{
  "n_kv_head": 4,
  "norm": "layernorm",
  "positions": "learned",
  "bias": "all",
  "init_std_qkv": 0.0312,
  "beta1": 0.9
}
Each number is 128 + 24 x the weight over the matrix's rms, rounded and kept within 0 to 255. Layers, rows and columns count from 0. Numbers have three digits each.

# down: layer 15 MLP down (transposed), 1280x256, rms 0.112, rows 258-310, columns 0-127
# up: layer 15 MLP up, 1280x256, rms 0.11, rows 259-310, columns 0-127
down258:099119121120146158124098058105140129105138128118108131129143107127101136114123125145131121147118110115136135096093138116086122123158160141142106128151147110172117121127133136123130098150128115111135139136140110124145129061112162124139143108144125134096135162109105129124121112137135139068125125119125113173097153124159127135110127124131121113158121142131146136144130151120135144155119
up259:122100113170137161099108102161134173094125151125120115125116145158109135136111168157107132122130125119122121161146137144142121104145147093134127085118119108140095140115083128124164120168125141153143151100156131144125196156093165106119084107134118139105154134114131166107133140149113107143107102113089142121153136145105084130094110096110111126094169144123109168135168097121177128121133
down259:155142152125129058062135096126131123117129133137123159115069158121140134178114125129122141116159124122109133153115141142131139113143096147145160116146093156111125146113125187118129149138151162099108143083149125167118123131132112168145137100132139178094142104146153123146147073155140112138159135141105125122132128126140127111157123129141099141135124100155100132143082126139088143076114
up260:149167125125137152133109137122128144145120133095152115148141140142116164103171122153098124142104123147153098098157104141112109133132166128180156119130080120094136136111122159220128094157115124162161135143118161100144097147135155146136141103131138144163132184112141129134111140098156123159138149153162151108142099132141128127099145168118144118105120096082130092078109112121134134075137
down260:108114110117103161131091109140158114113113146120122142116119113126096132110145117152145120133110119132103147136145129162154140121137114124116109167171139159133169147131170152116119102103148127152087201093121098129173150116115129121147106130129119130053133098156120170134142105140146123125157126115100141154161092146119117122092138124165125091144143142119132130116140128121093159134132
up261:146151109142141176115140162084156140158157110147116106135104105156130134140148108131085101137104147108090120148136154132129101154141100146103112096113135079060117143157125125123112124137120098135168125136127170164137146156140134125108130142147105112100118140137143138115133102135184141119132091150112140117143109134126114116085170136117158072153120109137129094119131123114121123135110
down261:160134140131156119150119081129142136156137127156118143124102084144158152111112136121118137091130125110124141147126148144129121104118076123122164157077132118153139136109168107134100095099137118106110104114138091142136155123136147116125149113146117153119146099117140139145112104112128140117126122142124152092150115085135162141161098121145123138106106135121163111118125119148141115123189
up262:124162113109178160087150151159130142164194146138107095103119096098096104140124110130090145126092124139145134117129132132123130128163129144123134121149140165095142121092160138142122154163125131103130121106178119150118125134124132113095113130105147122088096130114150154116153139117112088114155120120140109140130102097173150117134142114128085051096110096154110140108113135138135102119119
down262:127153138122107143146122106160097135133150123096135146125144141103133096122158131146170089102133114162127147151114148108132102140139141119099117087148121116123138091120145122119130076088156142092096144129092127128104140143150151158116115102168102106141101126095115090157082157129122119152139111151130151112110101167133130092144130121124093151148143157140150113119120089110139112118143
up263:150126146121170131134097113091095118098099138134140092129116172142118125153183130099116147149155103120130143113125126099151140108143166126109174140144081107086122107164137166109152127146146165112102144164166158116110098150104131134117146161102112139097130104139098123139148132101121145093116111109110122128170126149137136125135107098120137102125156072090126128111104128093138138140136
down263:137108092166106161077125091102132160142138140133122112150130132152113141122137152135096147087132132144131105119086161133139204135106141147126124151156130130120130091164089116107133112191084118163156178124140084159138152125143099110135130154127120113131130114117097097137142099182104142089085136142124116164088133167145123114149132155113136159144076113139097125125105152153129102128136
up264:137136113159103158105141132168126119141130156154120133116118104117146120153112111162109184140115126100132119126131133113167193132128140158135097138113132108150162141089111112107093126152148158143143154128153171152141145153120088112108133132100121149130190123187117099081074041113106119148082137126140110121119124149113113151100110126121132108048111129091141120109134149134153127113100
down264:113110157138121074120119097109104149135092132177120105152132102111116119082144113130119112112130145125117149121111107121124075120149122148149136139151154158141132124106117098099136124149116119159110101127127155100147124155122134131158127120170159147132137117103143127091170096106153177130107121141126151127090129087116124127124165121113134160137125128117138125114116122123119187193153
up265:131116163173140150120192149101115151111181155147139123107132119105068124146151081124146090113140113135134158118133121140122176090141137109101145113168132129134117142133136191107128121116198150107128118126178140134153127138119146094121127102130084165142109155120123123071123118080135111123113127116104080101118100096109128084136144120141149119130127112132128122115098124112145140133149
down265:179068117124132178153149124141113112140124094156152146143122125115130139124123114145081151132172106115141152097128148118130135131129089105113124098171108103128150115049149140136108137137122098149110131124151149141091162165135101138102125091132116118108115142135161177163165137126100122160157140178133172087116089120135134147120149124157155136139150130121103094146128151137125107153086
up266:194160158144118122090126150117148119192168145116154151110161130115119129132118165138115107150156180176098136135148117120171174143139178109099124134134159105138090117081120150136112141081138110124132159142155115140109142121139155147119106128132124153126106133150103131104116111098185117131120139088094094113107118109113141116134135149112131121164144154114114092099116121135125128086118
down266:119149123133073133172139165106124138173123130108097128119145107091103130105154110157104125132108148099141087114163117163104175116171112189120118109094141114143171112146160139127105112171149192172114123131099102098149120140148152121065101148132150194168164126139113099120122128136139148134136126113134134179132127106170139092114095114130118107140144121095181140096161133135131109115126
up267:122138100123134109146126139105130128097157104108055138085132151123104115157097145091112140127095162140130104125092146138138138099106158119088115164169095157122115151093164103088135147138146156139107127113146091066096120108114149084117124139109141130144152154169162184077182122132135124111154182086093139089145115128112138129124156143096099132142114088141100114081169175145100112140102
down267:117101117142117116136132160152132116085161131147109146049099145161141141158122122138146128159100132076101126171140126152117163153108169114121133147132114094136147117130124122131153126117105101120130108120119156195136099146104132104114111124091105107151129154126109170167137127132127126107137111122060088114114152124148135129076153186091084106145105131096079118151091149127145101114140
up268:079120141096124136099157128112087132153140176078156088161126142168133103156117162120107123158149120114155100116068116147129126147147144181122083102130159162113112128134118164129165133165147129111108138129099136166078149176173119169082113088129189114144132142138091166145130126081119122098091122096159128106109138177132089120094132135158117100088124131097090086155162138093113139112126
down268:115142133093117144098186100095126096180149115119108101164101118121119116106138112100161121159126135110139132149141107110093125082141112173113114129109161118153124099145109127139131106100117118108107099093095133145129141124147107125124105140161164111128115105140096134130126143149127131129127148111138153114163144145129122162151103144161115107116130134150110119153129088156130121166108
up269:173160131120119123069128131113158115119143087102088110105069140143086113122104151120130125135109163145147123193146132098127128144108121133119109126143100107135108096136183100159120106146142188161132121114137137133113108116111147133138113083130125145132141161115130188111077128087140118156114120128138132095144128094121062117124144135130113158107095096142110107087101140129141128142114
down269:143158086103147119116114126146140112133091120109137145118131131087084125071137152159110097117145171117167124122141135129143136134093117120111121156154105112115124121122145143162107169182168120142132108098109095121116113100054118169150123157136122172150143116172167137161157131154125105111121101130124130130104089139120164119144141110157163095151144157107148122145113156129148142140138
up270:145162137135126113128102111077150111134172136125082106111107148152103138121135116128107115129126119156156124094138162148101135126100135125157131102161120142100113138151139124109142106119102116083119165128138140168125105119160154116135136107135138154116123108140113165151135096109166136149123148160095195142153092089117132141127152113162111154115158161101117104128137123116145140126115
down270:124106117141105170157145131120165122182130125084131144103152125148136103123160116110138094133147105145118100136127111164116101132085134150144145196157092137152146140145157114151136122122140107074095184084134091138131084081145109132127118103129109142170153158149149183140142110138136111157101139089136119163140110146110136178112099095111148143194134172160095087124121105170128118126120
up271:142122135138153165130152114100127120147111123114129106147118147099081138116135106127133157158160136119156113116129101095141151114105112118113136113150090103133145123127116131122142117152134101132155136126153114166168100153158123098142117094117113113103153147131155124112141107112132168111125129116119164145151140160099123107131168129146107134128124150132113119131146146131121150096070
down271:121111116146109111125110144114154111132150130137122113119146146147165125146122144140109132102135135147128141102103152127149146136144132142110117119115120147137082139126135140120165151117122153125115109123132145091101109170127106141139149132133141126098125107109114147119138119123107081125134143141129146113112115141129134125152128141156151128147132117143111121070122140147093149140165
up272:121123098144101149109106087094126177119081157157133126156157143133114120140160125142123122132124102094137135134137155105157184114112128096105124147148126157140119148143142136116129144160134129127097142135129109162117165166119149088133078112116102115101147160112130109102134132111133116172106120076111169097123117131142111105108118119104159134154129126126121096099154153118149169128116
down272:140150104140139157151141149119079121146134124112128127158171157109123107107147109117135164149128130140154144101127114135154150146134162119154134108156111135166099155127113171129124126089105170101151117081092101142154114126090122121127129165110150117096149144123146101147125134141147123104113156114161111154169122111122084109130100143169111116117136117160135136154072127109085115123137
up273:121121099175168165108162114093116121201142128145070077092118150123118146120155120110119141115104093080125123103086138119159145101122147146126119127125099124097130124136152129153129105127133164150109125152141129155149115109114117117131117102106114146111129140112174086119122135117120142109141124125157156104117152105121124125116133122120118143114101142122128141151150130138169101160137
down273:098107121172103097114131140167142119132073140116126120147124129098111103129142117126120101121207131148161140121123092189129137092127132168111133147114158128128150143155137137141087093167122130105113157109105132126142089141172095110124144120133091126093136151128141143111131168168116166153124135135089151129121093105132159067150127123160134092150133133120117139130139179162135117122149
up274:129060130171132143091140133138145157111119167139097146064130154117112119128159162105101101118090139178186057158122150130157114113140145116141102092097138154127140105122139131132186168109147140127082122112107120136102161129138097128131151159122143154135162135115128110108110146172138090126064141135118091107119112080098116136148130138085154120101104144176103096104157139128146158100133
down274:140117125074136154116112143123178154136137129127155121172098124125135096154060120083124140137119111120121125081159108152103140142082135131093158143136125132112119119129092093156119095160092125109138112137128116141146119118103133120152144124142104137150114150122115103112093154139101134098137121120143173159110111163131121149084130130148120146129125207124157118105145135157147114136071
up275:112134132131106099129137101144119131163165135101110099150125143123128110148143145090116095096115152119129134148129160152108102140121126134115159113142109148118114165143128137133137139166179166078090140089128149153103150144124103144133106157077175116126157148140117138113135085134131108102122144139088103161129104174150125089100157091143096157130096122177093094087174119114131149137104
down275:110114148125124129073138102142126130160148078110147118091094162139086144117107099124113126119108154145122144167130114098123123137153103087147122131152112138132115125067148120153115107116115112164144127156166145138137145152124106108133169134138108107098112116089062154141141139115145166162163123135135115131131151141127116130139153135140139133092098145110124093151067119170102110129153
up276:137135129117149189124114154109132104139099099106122154105124133151163184151094161094108124117092115123144136087187167155128093121131174098143117139148100127112095140078156155115135140140149157107140141123120118108091081110169140072127108109141123131150176165128121174076129138100118116100115119122173145098160151103115145125139139107127116158114142159067128087108105144115128197063100
down276:139159120149156113129150140132129130104106087134201132135064127121103100115136129101092115149152099182131107145140150162155074152129055117124175134098154111124117143126102159129155169124144140132121154157116135134132156089097129171065148129146135145125145152109133179091136110100138145110149067150135119120126098140129114110123109150122107109144133115085112107142117129113154086126137
up277:141118135199115133103105146155096094159134127121108174111145145113118105158142090106114134123123093127112146093146124145114096086143161143146105122144163121126113113124157090131097105109182130106120111115170160157152179128093101097135166088118125108062166174123128151096110125073119143118110090098115142086145128070125119098130138112138144123097140113087123164133175118166199131112116
down277:117119162120080121103181123117126119151087158149078155144147147169160132115115133122191147154130107112127104138142145056113120117131139139128147185150149130085175178117169102137107091117109145084114119161129160155079102089132097148094176103114100165120119122138109142087096184134116082130112159122158136162119108157157090145170119096133113111110077110138102084168148113115131138157143
up278:158148138129185149068116111186100123137125183084103113117132126151176150144175104100111145173154154156187131134120111173128090118126128128128099095114123099094129124122127108136147128113121123103126130145157152146124095101140135163126105123130136166107120102128146168068121094144171128133106057094103146131124168152123092128111135145150146175111132088110100140109141127135123129101160
down278:091175143120090140123110132156150120166123113111149130138173087141134135101148140098125096131152134160152098155146141104110133109106138129116168119136111125123174122141115084122144123083087154120112108144121085132105143123142106107129108101106145141159114156154117128119091153084161089146113122059165083121168090138082131119128145161098169158062149159113144130120132150145162144154114
up279:132113135148121168121147167125169107151114155112120108081079113185100106166131104104111144149088108132119112120149141142116119134150149141104115084158135106123086157121121097137141161138138094151135071118124143148147083149131136089155131129109109126114133120172118124121122120153137131097119139136154145143144067124127105139153139124139140123154109123085145101131169179093137135131154
down279:127128130145143157158167144096097135104123118138143114096126073166133094119113100108147116098099128124137132132130137130118104147124114127141104121127152136083140106076130148140130141122142114089152151116121073098121166076111113133122139127128105082141189075128112114145148121123154166101135141117118069119103100085153122139167093132133112160122115146142142138141180136079123118136143
up280:116112111104152131138119114116095135117131114120126096095090139134151150150120144101123132137092142126115145163168105133140152117140145145110079130151104122130142145145124121126109117114110141096146122132135144133060101148108109124095181137108156149108158103129152150115121133107139162118104100161148124120144144100122155121132150188150104117105139118111095133114137147135151149106121
down280:083108141156131159128098130134131151133132138108188091103178127117167149118154166154134129149140122111131120122156158101129122139138085130130139129110143118123128146120076147139145090199150068066118120148091111143140124133123112145141110116128120103137103121108103106135138067153090114088148106133173176114134135156152162102156142098133127099151151133113102157089107135143107178130102
up281:147138126099139158125165131121151108171105120094067126090104136141109118113109093135073126152081118144126124154140136130123114094138180137172129137135138134110130121123134133131135146149123111147104175129127135103156132117102149124115129168149131123131135156150140150128098152142105151171170130091097172075153106141129091105112134126094180106106088137089119119159120127117145145140142
down281:085136116125133139112121132112143174178144094110118161098166133126143124107155152148141108116149151098140113100113101085114124115112108119115115174154142124122155145109127130126124112087097102114173110119110144090153111136161128114085140102116087149114120143131171106162163114133111132148119157140175127134157141149116108112133121126152135129140148124142097147085141123125092123131123
up282:104144102154135113131114136109130101152136151088118161157130104137120108135135125142166125175148138141138111110142150122179149147138179080084126140165146085113101171111086142123143161154146133158126141119121106134136149140116190137141082143130082141120143117135144128149070091125116111133124118121136122137145118168148109099088130110124139110116089102121107120113098128134138167112148
down282:131111111110145153125145132138110127107108148157105135124122124102123113109155117142123153113138125183174125102138138140181143153147081131134147125111129142125118127112165110124115134140118128110077139134119126110097153104111107118119145148123137097132130116103129128120116109140161106104139112169114120121119128080129109112150104185101145118107160109116119119145113143133109152141106
up283:123125118150140140116144135125133106150119141120120139104108131147100088111155147138124127122110130116138132138117159162145118135157160067139134137126154124117128110138143113161158135139117156127083169150127147103121132113112163131081090154078118154140145141089094118115103085087096107142102110162148094132092084105137121131132123101142119158146125122111131105126099123116134131130099
down283:133109126159153111175134126130104148120091112138111120117145117133126144133124146173142161079105164177134168112134163119164139149113133154152142130126153130158109162125149116134120145116139104097058115167101104133084141110133114110066134130122118134129132130164110095116150109118143118152145161165113125140105113145118103148137121125165164130153141115122165155127136133129111154155121
up284:157141110134152113117106118099158137169150161085138110096135151112125164129125111156038141117119137148101164137124116172172103116142155150116137118100107117130081119102098136131108116133122139163135146121126144131128114139120114147090083155086150105083104128205094086083145094106141129139159111128159092120160140139149157119130176113139124122136113126097156131156148155125107131112121
down284:153114110101162170104154106142107093101186136098105156148093165145170140124101176130176114124141147127103113126152120115150142161120144107091105129136141108117074158129101133112133173161076132100121107139136100095141172138120126134134150090143112162128128170087136113128079096126123113106130126061146131104071124160115144164121139115121164145133133115157115129098097089134093131125156
up285:146152123109095134125127117119146126103133124112134121133114103198152123133102152127124108158113141134172131114139138128168099118145152125181101147126144121097147103071160144102172111115140140139121128122167104117145061122116120155140157163143137142128127121137146163118154134155116139096146153172090133110094106110127083115143130143159133103115116099098069106099138107125144145133123
down285:130145145121105113141101160141148151138154109146121127108141124176141099113125149157094171088085125158133123126091161121178132137094132170120162149159125131174090181158121139116116129159149172105129165149105129125138155112096105132136112131116092158119110113153160151154067119105122131111119157127168092111126129090143115128097191095136158122138125109146176116153114116115129148096096
up286:118131096164089140134131121060162155179146141078112112165127124144141122144118155129075144121123109099112132142099149144151116116152134065164111129127143108106139158105147126146198110198150108115108133174173136157126112154112144127121146136149161152122186137154123130134156116134079151142124164121121114126117069148145095152112144113119116090089115138127120120159133167140146110129141
down286:100084112112105132132159105097129142158134137111095147137096118121106135134131156138115155093147120116119072152111173135107121147138100163120143135149107163105098126120122079126139177156096138144082166148158167121150124127145170143137076178164126103130119121074116180126152156154144160139127125091122144116110148141144112107138126136133119136119101188141096104157101141146106127142115
up287:170127105096128106111132126106124122170102185110124135122090141106094140138147142139106113111113084096136177133125112117139133072121134138125151123094120082141142112163129138140123132152135180135111139078161140145131150173158132111123189098126103159153116175168118129089067133100116138118092162087120094110179115097140155127111147133141128087125103076131096127101130141136121138126103
down287:123112147123142180141127131120099121138112125135149122144134167161157106164178114114129151092097113126087110140184142067155095113112081123127155085145148114114145103100138072117137145061096137154121098139108159153125160117107128138127116132099112113130085135138141100162142138108142145131157116140128142146122116089174154118160108118140134124131081121161147118140142129129083107080159
up288:146153143140156137140103126133100141144200111132105074129128122130126114148108130134125091109205188104072112106136129124151158107146143146102100095153156081121127122090134107107139103160124110154134135134143154127122132151131114114115149140130102163127143146120114160137169108102136127131143092161118107115109168125153175107095159101123159090108134115144152126094147136112131147130123
down288:136120113091139130139144171082128164147127170142151151147111075116135104104126122168069144121137135102101095108143098131101138182109128124099165122123129110122115127153129120159086086093125124102115110157128130130124112153143100142107167123141120098135145139102111111155120120115151107147093115112153140116132115143131102129177151117124104092151138161107109134150130137153137132183133
up289:118175095132181146138092185111141157131124136132119115093087108142137128164101123120100148141084123102176085133108166143122151100141130104150138145102139120118099140126101123136177143133131110154133163134141119124106148142148162148123094120065111149149135125132134141105124152082092178152066086144082104132120112111104126081120126083168164105105147091117098132115118111103141128069116
down289:138128089098092128200035152100120133112111145119129144117151144127109113113124123099141159077139187139114081111155192138098148163145137123077132149171087120134161111128072142133089081092116135135125147085146136171133134147126133080170129142127093139082106134131134110075091124119136078141093106140114113094160181136129114150155142104119155132132096153127146124125121134078118142163116
up290:130101097142140127158180106114152149184134151107130107116166107105103125138137112117159102150161113136130097148126161150100161122161152131105103132157128114114138139124112102145117150136193141144113130100097166090123104142164164109130102130158132143150158108128110144119107105127113059114117137134123151126188130140096121127084108168121110134085135097125086155130144151118109164147097
down290:132150125108112144124110149128171123101077138150156112125133113120144141146094104140141165157084123152136106111141154113136096081136145134183162137146138127171070115118126142120093129163096097111127144093108185175148146130125099120173144112161156134156153103152126119117123029141143145119148099084167174104105138124154162160134133116108162114130072120139121116153150088114231156108123
up291:116119131179112144122151132081143141145141101124117119123125095155108104121123126172098147154098146134130130163116137133105172112147155124124088140137121135110133143122129115098117188161117140139108154132112045124115133144112132096090130122101170169148128144146110141134123106089162120093169134068078151075188089160099126123127141131148123125155130100094095105082122141100172132109100
down291:111165137086106143156083098158122148112148141113108164092113106126119113146114114162162136140132111171110109089134115100130142146095142168178119140121143116180085142121141091129133162152115116139116178144149135146180157152147134144108152116116148115119161145126092118163109113107167130142071138121123102121097110112102147116130146111108134131179113116128144152159127080113135111155126
up292:107114119127094101148089159068139120149178146119118103110119150139119116097123126104164112121116126113125132148128105139115117108144121115159101077093124107129130153135155144097086164145129135115148147123159150143119112142093095136106164146106133158120128107147114140160102104101116132092137079116106172116128141152095176115074149121124129110126167146138169166130153150083117131116130
down292:122116150126166125120121152180165105151125123112128105116122126144139126145124115159138096135153153168104097129100116120121094156138114146105164114127156114158118102110128168145091173137169152137092137121130120135136138105110158124114124130132104135162127116136146098130099148118132127092149143125138107111192109163112128078123168146123124140123095144115125102133109084123120142063093
up293:126130143119144127107141108115119144096160113136189134145151104136144112133137126115136155195158131133122125092097140110188136128144143087090122118104085129100131115110133165146167130136136152079104132137107130140117104113132115133078125068127152151108126109137109116092108137131180135120154091111149067087160138087116120154124116114150168098109114139134118112136192153138134117156160
down293:100139121087066062093121149120127126149087151112136140162128116152148130089164102079132110113134109163146143127104163126096110123102101154053128136161099166183171133121101134140143135122136121117140117135145115155117102108168146167156173152121105109100178126121073153137140150106086151120130117126131173129145092128130140138116116071124113164172130137102107131150081132153131143123127
up294:179152129173160101133142132125129106105150139101083099099104131130109116147153128187156102124160140100109120121130159150073180150121167140107112120143134132127084162108144128132131141153121156102137176085110101147154110135123161116105139093148141180091128140134108091083098118118140136096104166076097167094102175139126134122129127114119124127110151163162116121105109130094128146097108
down294:112129087132130169135129139102120118148147145139123135164107116080114135146106060128100161120155131151080098137134122120092141133128145097178084127131126144143087119100127151128138159156118120130149134157136179122141134125133077109135129108148130103126133156136128163136143156135118165128113171133176106172122127132194140149138108138172092120100166128157114107178100125150172112113117
up295:108131116131131076137134122142129096115149150102158098111148133144142125121125156106101130197119130167132121150121119133119108114162131121103094156137160126093101122121120091131194170160106138127118107149117149142109118125150139123125132167108160146143147138129131100131093126152102156101159095188137151128119096120190099132080151134145106148098125116161124100116167111108134144119116
down295:143144122111134158154135100108076124155134124122120130108135107111117126138122133105138155110128129170141137141151125160134136164143168174112126163101141143134125144133139120152108127141109147074133125120085155147108132138126060176159113141134142122122116105095121154152176152080137146153152162100107146145117120143138089122132116128101115154130100133128106112122125174150124143153141
up296:120131129128137114180143140145099093123126119141119091137134129163171126108115148133129102133131160156150118161137130111145168124150122140144096091154114138144125176150153145122178135128136139076107136138133083131129091146186102162076146149128130170120141149177152142125136118125143122124084107146147143139150110151075096107111141118156108139110153104124073122124113130128127115122121
down296:145107159136106103076094077143146126103097190138146165143142128110158106108146122124139146117157097139126113131171182140141111113129137126176129153120098129101141081145141119119126125144117115104119115060123116149133132154136150108102131139117118079110121159160108121111128116111116098122107123149113134129148102096165151121102133138169146120120135142102134124105092127143134161166139
up297:143122144148122124108114117134090112111150149146081154147131152115144114131159165115148104179122121110104157151114127111112123081176124124142100097145116126117113158138117130153122134138094103116120122122119147155142122140163127123123148110134101123118106114148085155127119101138121131137109129110108142124175106128131140131119129098167161120145089138111139132118118188091126148092142
down297:110120143112106079155103117139086119126134102125116129111118109147135112080086123083128130151133114120141105136140144177159145122097117112106139144145200158156103145088144126157126123123115120103150190137095117098119147156129134150125161138129124139106118126126137117133160112148078115129112149129126127182145149154122109141116133116137149125149123132126094133123133110079115138152122
up298:136133104135091173116136098100087099155111117132127133136092178103143063172121160092117147155116110085089085132114120107124161145108155139097144139148113121127129105112134130156127150136101130113096148130158146111134125135114139115141113095126122115126164162151106086125121077134109080129142128172135120143082106090104118138096180165099119123119112119126089114128146155166152114139159
down298:128151111111197134096130122125102110085118129140140123110091160140127121136128170153114144154170156151124126067127151114117132110102121122121127146147175122115130141068123159120075138134118168111128104113154121138136170098139161142085142113105144070120125128112195124140154158100110132129116119166147112104138144102088103080117170121158132121119104079134123135135087070153119127093124
up299:138097171180092168128113095145118144133111118112137134131138120156102101129128133124126074163132141129125115141120141112114163143138146099081170079202139125087097157122166147123144102133155095100139147143169107089109122119110134124083130114124068113117103150172114160108131081133174125120147142129142100116172120170139135147064145126133144127168162109134110132121141168141120180120148
down299:088132111123172119114141149116116070159130144129131174154111100121127115121123122158139100127101131109111163109100171085142094116109160120198141158176111157189115130134167128131155165091127138119165118096079095155156080069144196128078119128170145105139172141108159130116137127158125103091126105122135117158125148077108132113125117153116143123127098131150111099094149144129160142140178
up300:160179120139116126087111119133142135122114132083132135165128157130132113158113129145095130123075156124134142133144107102141106101156147154126158117154084127075147118103143176151153142113124125084110123141184096141146134122087135124142086110083076111139133121167130106134104141120100140127158144111152176153155073138117074107138192109161139109115091118141092100129122111177141139142091
down300:151133144127137135106089076126155131111131106154133149096109123150151115071107146136120137133101135111094094098125155123133150128146160173117125156145122152135159158160152132137176054161120127152095170140143125132127111112119117144138148163119145128101132109144103112159149105142131138123130148104126124127130164173144164132121102174111149130086125102138145091147077120117141088177131
up301:117126166140081151152139151120102132123178132133111112142101106151130126121179168099108107126155124111091184106139097119095098148146117110148124099118117132108099138145184125135127120139125140113151108139131108122162134157132099142126153107102178182105180135131097138148136110133126105080124096128109091124143113054093141136125130143146146146071098134169108099134168122123139097149128
down301:096112148134145114138132151157184154131132075069082151137164154122125132140125159160108136098142138124120141103129133130122166110132141106133150111137085126156133136120122135173137143172139141088092113123082110126117142125188152141081115118137113104128097119113115130128112136144113123163122167131161173146129142131104095095153140175103158125112125136115076168095118124091119145127134
up302:128157099098148115135108119111152128176121111143104124146098142149100134140107178149105129115110126126149117133112159146150095121139137097131117150153126077076139136126125118162158164103144140152105152121149110118140106111133150121120129112112100136114131153121105171135118114134133118127115124111111134152081138134162099120150163135160101112127116136158117112102138126104099129100085
down302:161132137147147120118087110145118140102152120142157106072127134144112131100079149115095130142098124126145172131143117142146135118160129118118124155163120163133139119115140131162131125155067115090097136128167110133125172104085123110108144137154091140122095100113147077137130116112172154130140118062147130157145116133106110158167155127116104165103162096093095126142130103124092131106141
up303:097133146169144141114190137169125175136107146108144078142147121121142111138110095143129126142167175133113098130144114109102133094147094109121104132141140117104149155138149107136122159120129182139117122150147111152104135123163123127131160133095102168097115145129166120119119159155150177132080149118101100073168066126143113134115124092153130142110176153121092139107160144129153130101072
down303:150169088162116124124113107115175088123143151117145116111119125139120099132139107121129135127135101139150101158159136132145092141119130109139106138174144127153119120114097120140133155153120090124119120140144129119158146089123180148132148148106113159150127128171135123149096095140139076123130100133121111113155160119123119138123126124147113139127142138081129149084111130127144114068139
up304:125163165147153124114127119150129107190113129126095156161094111147108142163118118090130148143059114112141123124150133145117131148123125112133107135122121121104105142111122126120134137133106126101143186113127119145119137153153156101123120153139127137119146172183153135094091148137139142183109126178148120093118111110120057099152126106072135101113105134127135100142112152138108149077092
down304:145114089141130126125101095117145098148142173089154073134117138131129141105185111130129131134123128125158120092125138121116143124114126102119133077100143131185150137140146133131140120135127152108128128105148120121107126106103109134116159133047138125150103117126120098126182099090100140116129082144176091131088124083132175129122161155157140146124166111132174164115130106086128112162149
up305:125146136153130149150126153105113113116120142101103142099115140143171126122141146118141120086131147185121093120121140114143121093106153089125144082108156115118104127124137134083145168132122132151162145116178132109091076127122131103097139129132117174141156114151162162130101131148099112160111061152106133148149128097105120080105153112067161131119111132111140118131140111124130109085148
down305:117110116127124116148106105117189123168058105128049156143107096139119109120077104092124173121124112133108122059107131113143132157167116103135131133104098171151130137122139178158107128181200118164135164121108128122116103176134129126138168153099140129121130116150104161096148185138144122127147136120122110101108177121174146142151130129124152117119121101130125134125120150147125157161174
up306:077084141119150135097142121172182178134169127105149087134122126152141083158096144114132089098091164136128164146117170143157103138146136118144122108169154089111113127118135136111159170140117138179191136091128109099131134165140141150125132146116130140105118138121074151114086119149138158122149102130104110094134120128120142096094131090133090129104095145168142135088137131094132143168132
down306:144102149117160143114078115166082160109147136129114120141120163174090134146149115141085093108129191186125172152089088128129141124151145155090157095133133162126118105136161132133122150092130136108150127121120151169144123125071089107166117103113130080149108126126102135166121135122162151100166120139123087154128166102126122189105153146138115121110114141106122163122112122147173134120098
up307:111098178141119162115100123127121175132096156153122105085154156122159099124117115088086134114074128150121137148121159137170146126168110125120154076150124133120113130166112170144108128137120106136093113138202128144097144110100145162136107103120169126078144154108129118152119139069143106068151079125143123108114152153111099125112145140163154106119096114131130108123132164125113134144157
down307:136153120085145159102141108143128156116106166113140128116146116135126109097128121116112134127188130132138111125106104166099110148111107071112154136118156133158141146096097119147127153120160136120122154100102123149131136154130138169108125129110115141182130177133096103151090099128116105121145143127091135090136153154119115104192099106144106133138111151140127110139141097108144095139097
up308:107111080153136130116163134140127118139127142079109087141095079168111156148126123126084100145157141125115151124116140171141155081134179166125077143135136093139079139120128131153115163119079171130161133135148133095120145135149119137089147165123131154101170129154158109073122095150089112129163137082167120158122132111158137121124127155140104128141120138135110130135117160134168087120115
down308:157137116173137115139161075138124162175135084078110130154147116132073104098122102106137101147164128123124122166145136139102119166140174188141139145128112086166139153116105114138156161183114108121097102128130134125153163081143134152097166111192083141144178151138155148136128121131129095141089084107176173125155116123156149103108148130166136115150117143132107170099130120170133087106080
up309:141135109121147136135152127126137158136104122111072153122132110111116118128136125076093123121151127127155116123136106144171157138131098109136106135147122130092125094129154117141120129120116096136129160142108085127126122117111164124088090085110117152108156123134144123164116100107105126104156110110087129111125153124105117112141160134125133117122141093144095128121132162152169132136132
down309:127112157112137115139129115132147107126083138154150116079126148130137159135130143135106122129141108118122172155120127126146076115136159143107119126136129119134136144098112131130146105106139131116124090142110126107115106136124129113145167153142135111155123125127155094112108118107123130093108127127119126135139091102128106137121108142120127101162122134114111127199122086108132110134152
up310:147144167101109102113123129147076094113150123111134103133136152144161145130120113178097117125134164111102121127158093118114137107141132132113153097147144160093116125134131133127170114146096172127168124154156116126091086153135109134105069131121116177125129139129108126140144139125113140153135107125113146090145118130115120124119137107146122159078102082118100110089131125123125138096146
down310:113138126148081136121113168134138144137121133111119177110151117138147114138163135098140125126089134105137141104168123142123108124111143117129112105135093133114125154164141114117124136096062109129132153107098107137141133097120120128122117128124130132138116105107100116136121118124129144147128129104128129153130126107139143090130094126129146141135164128140136147129134145113126154112139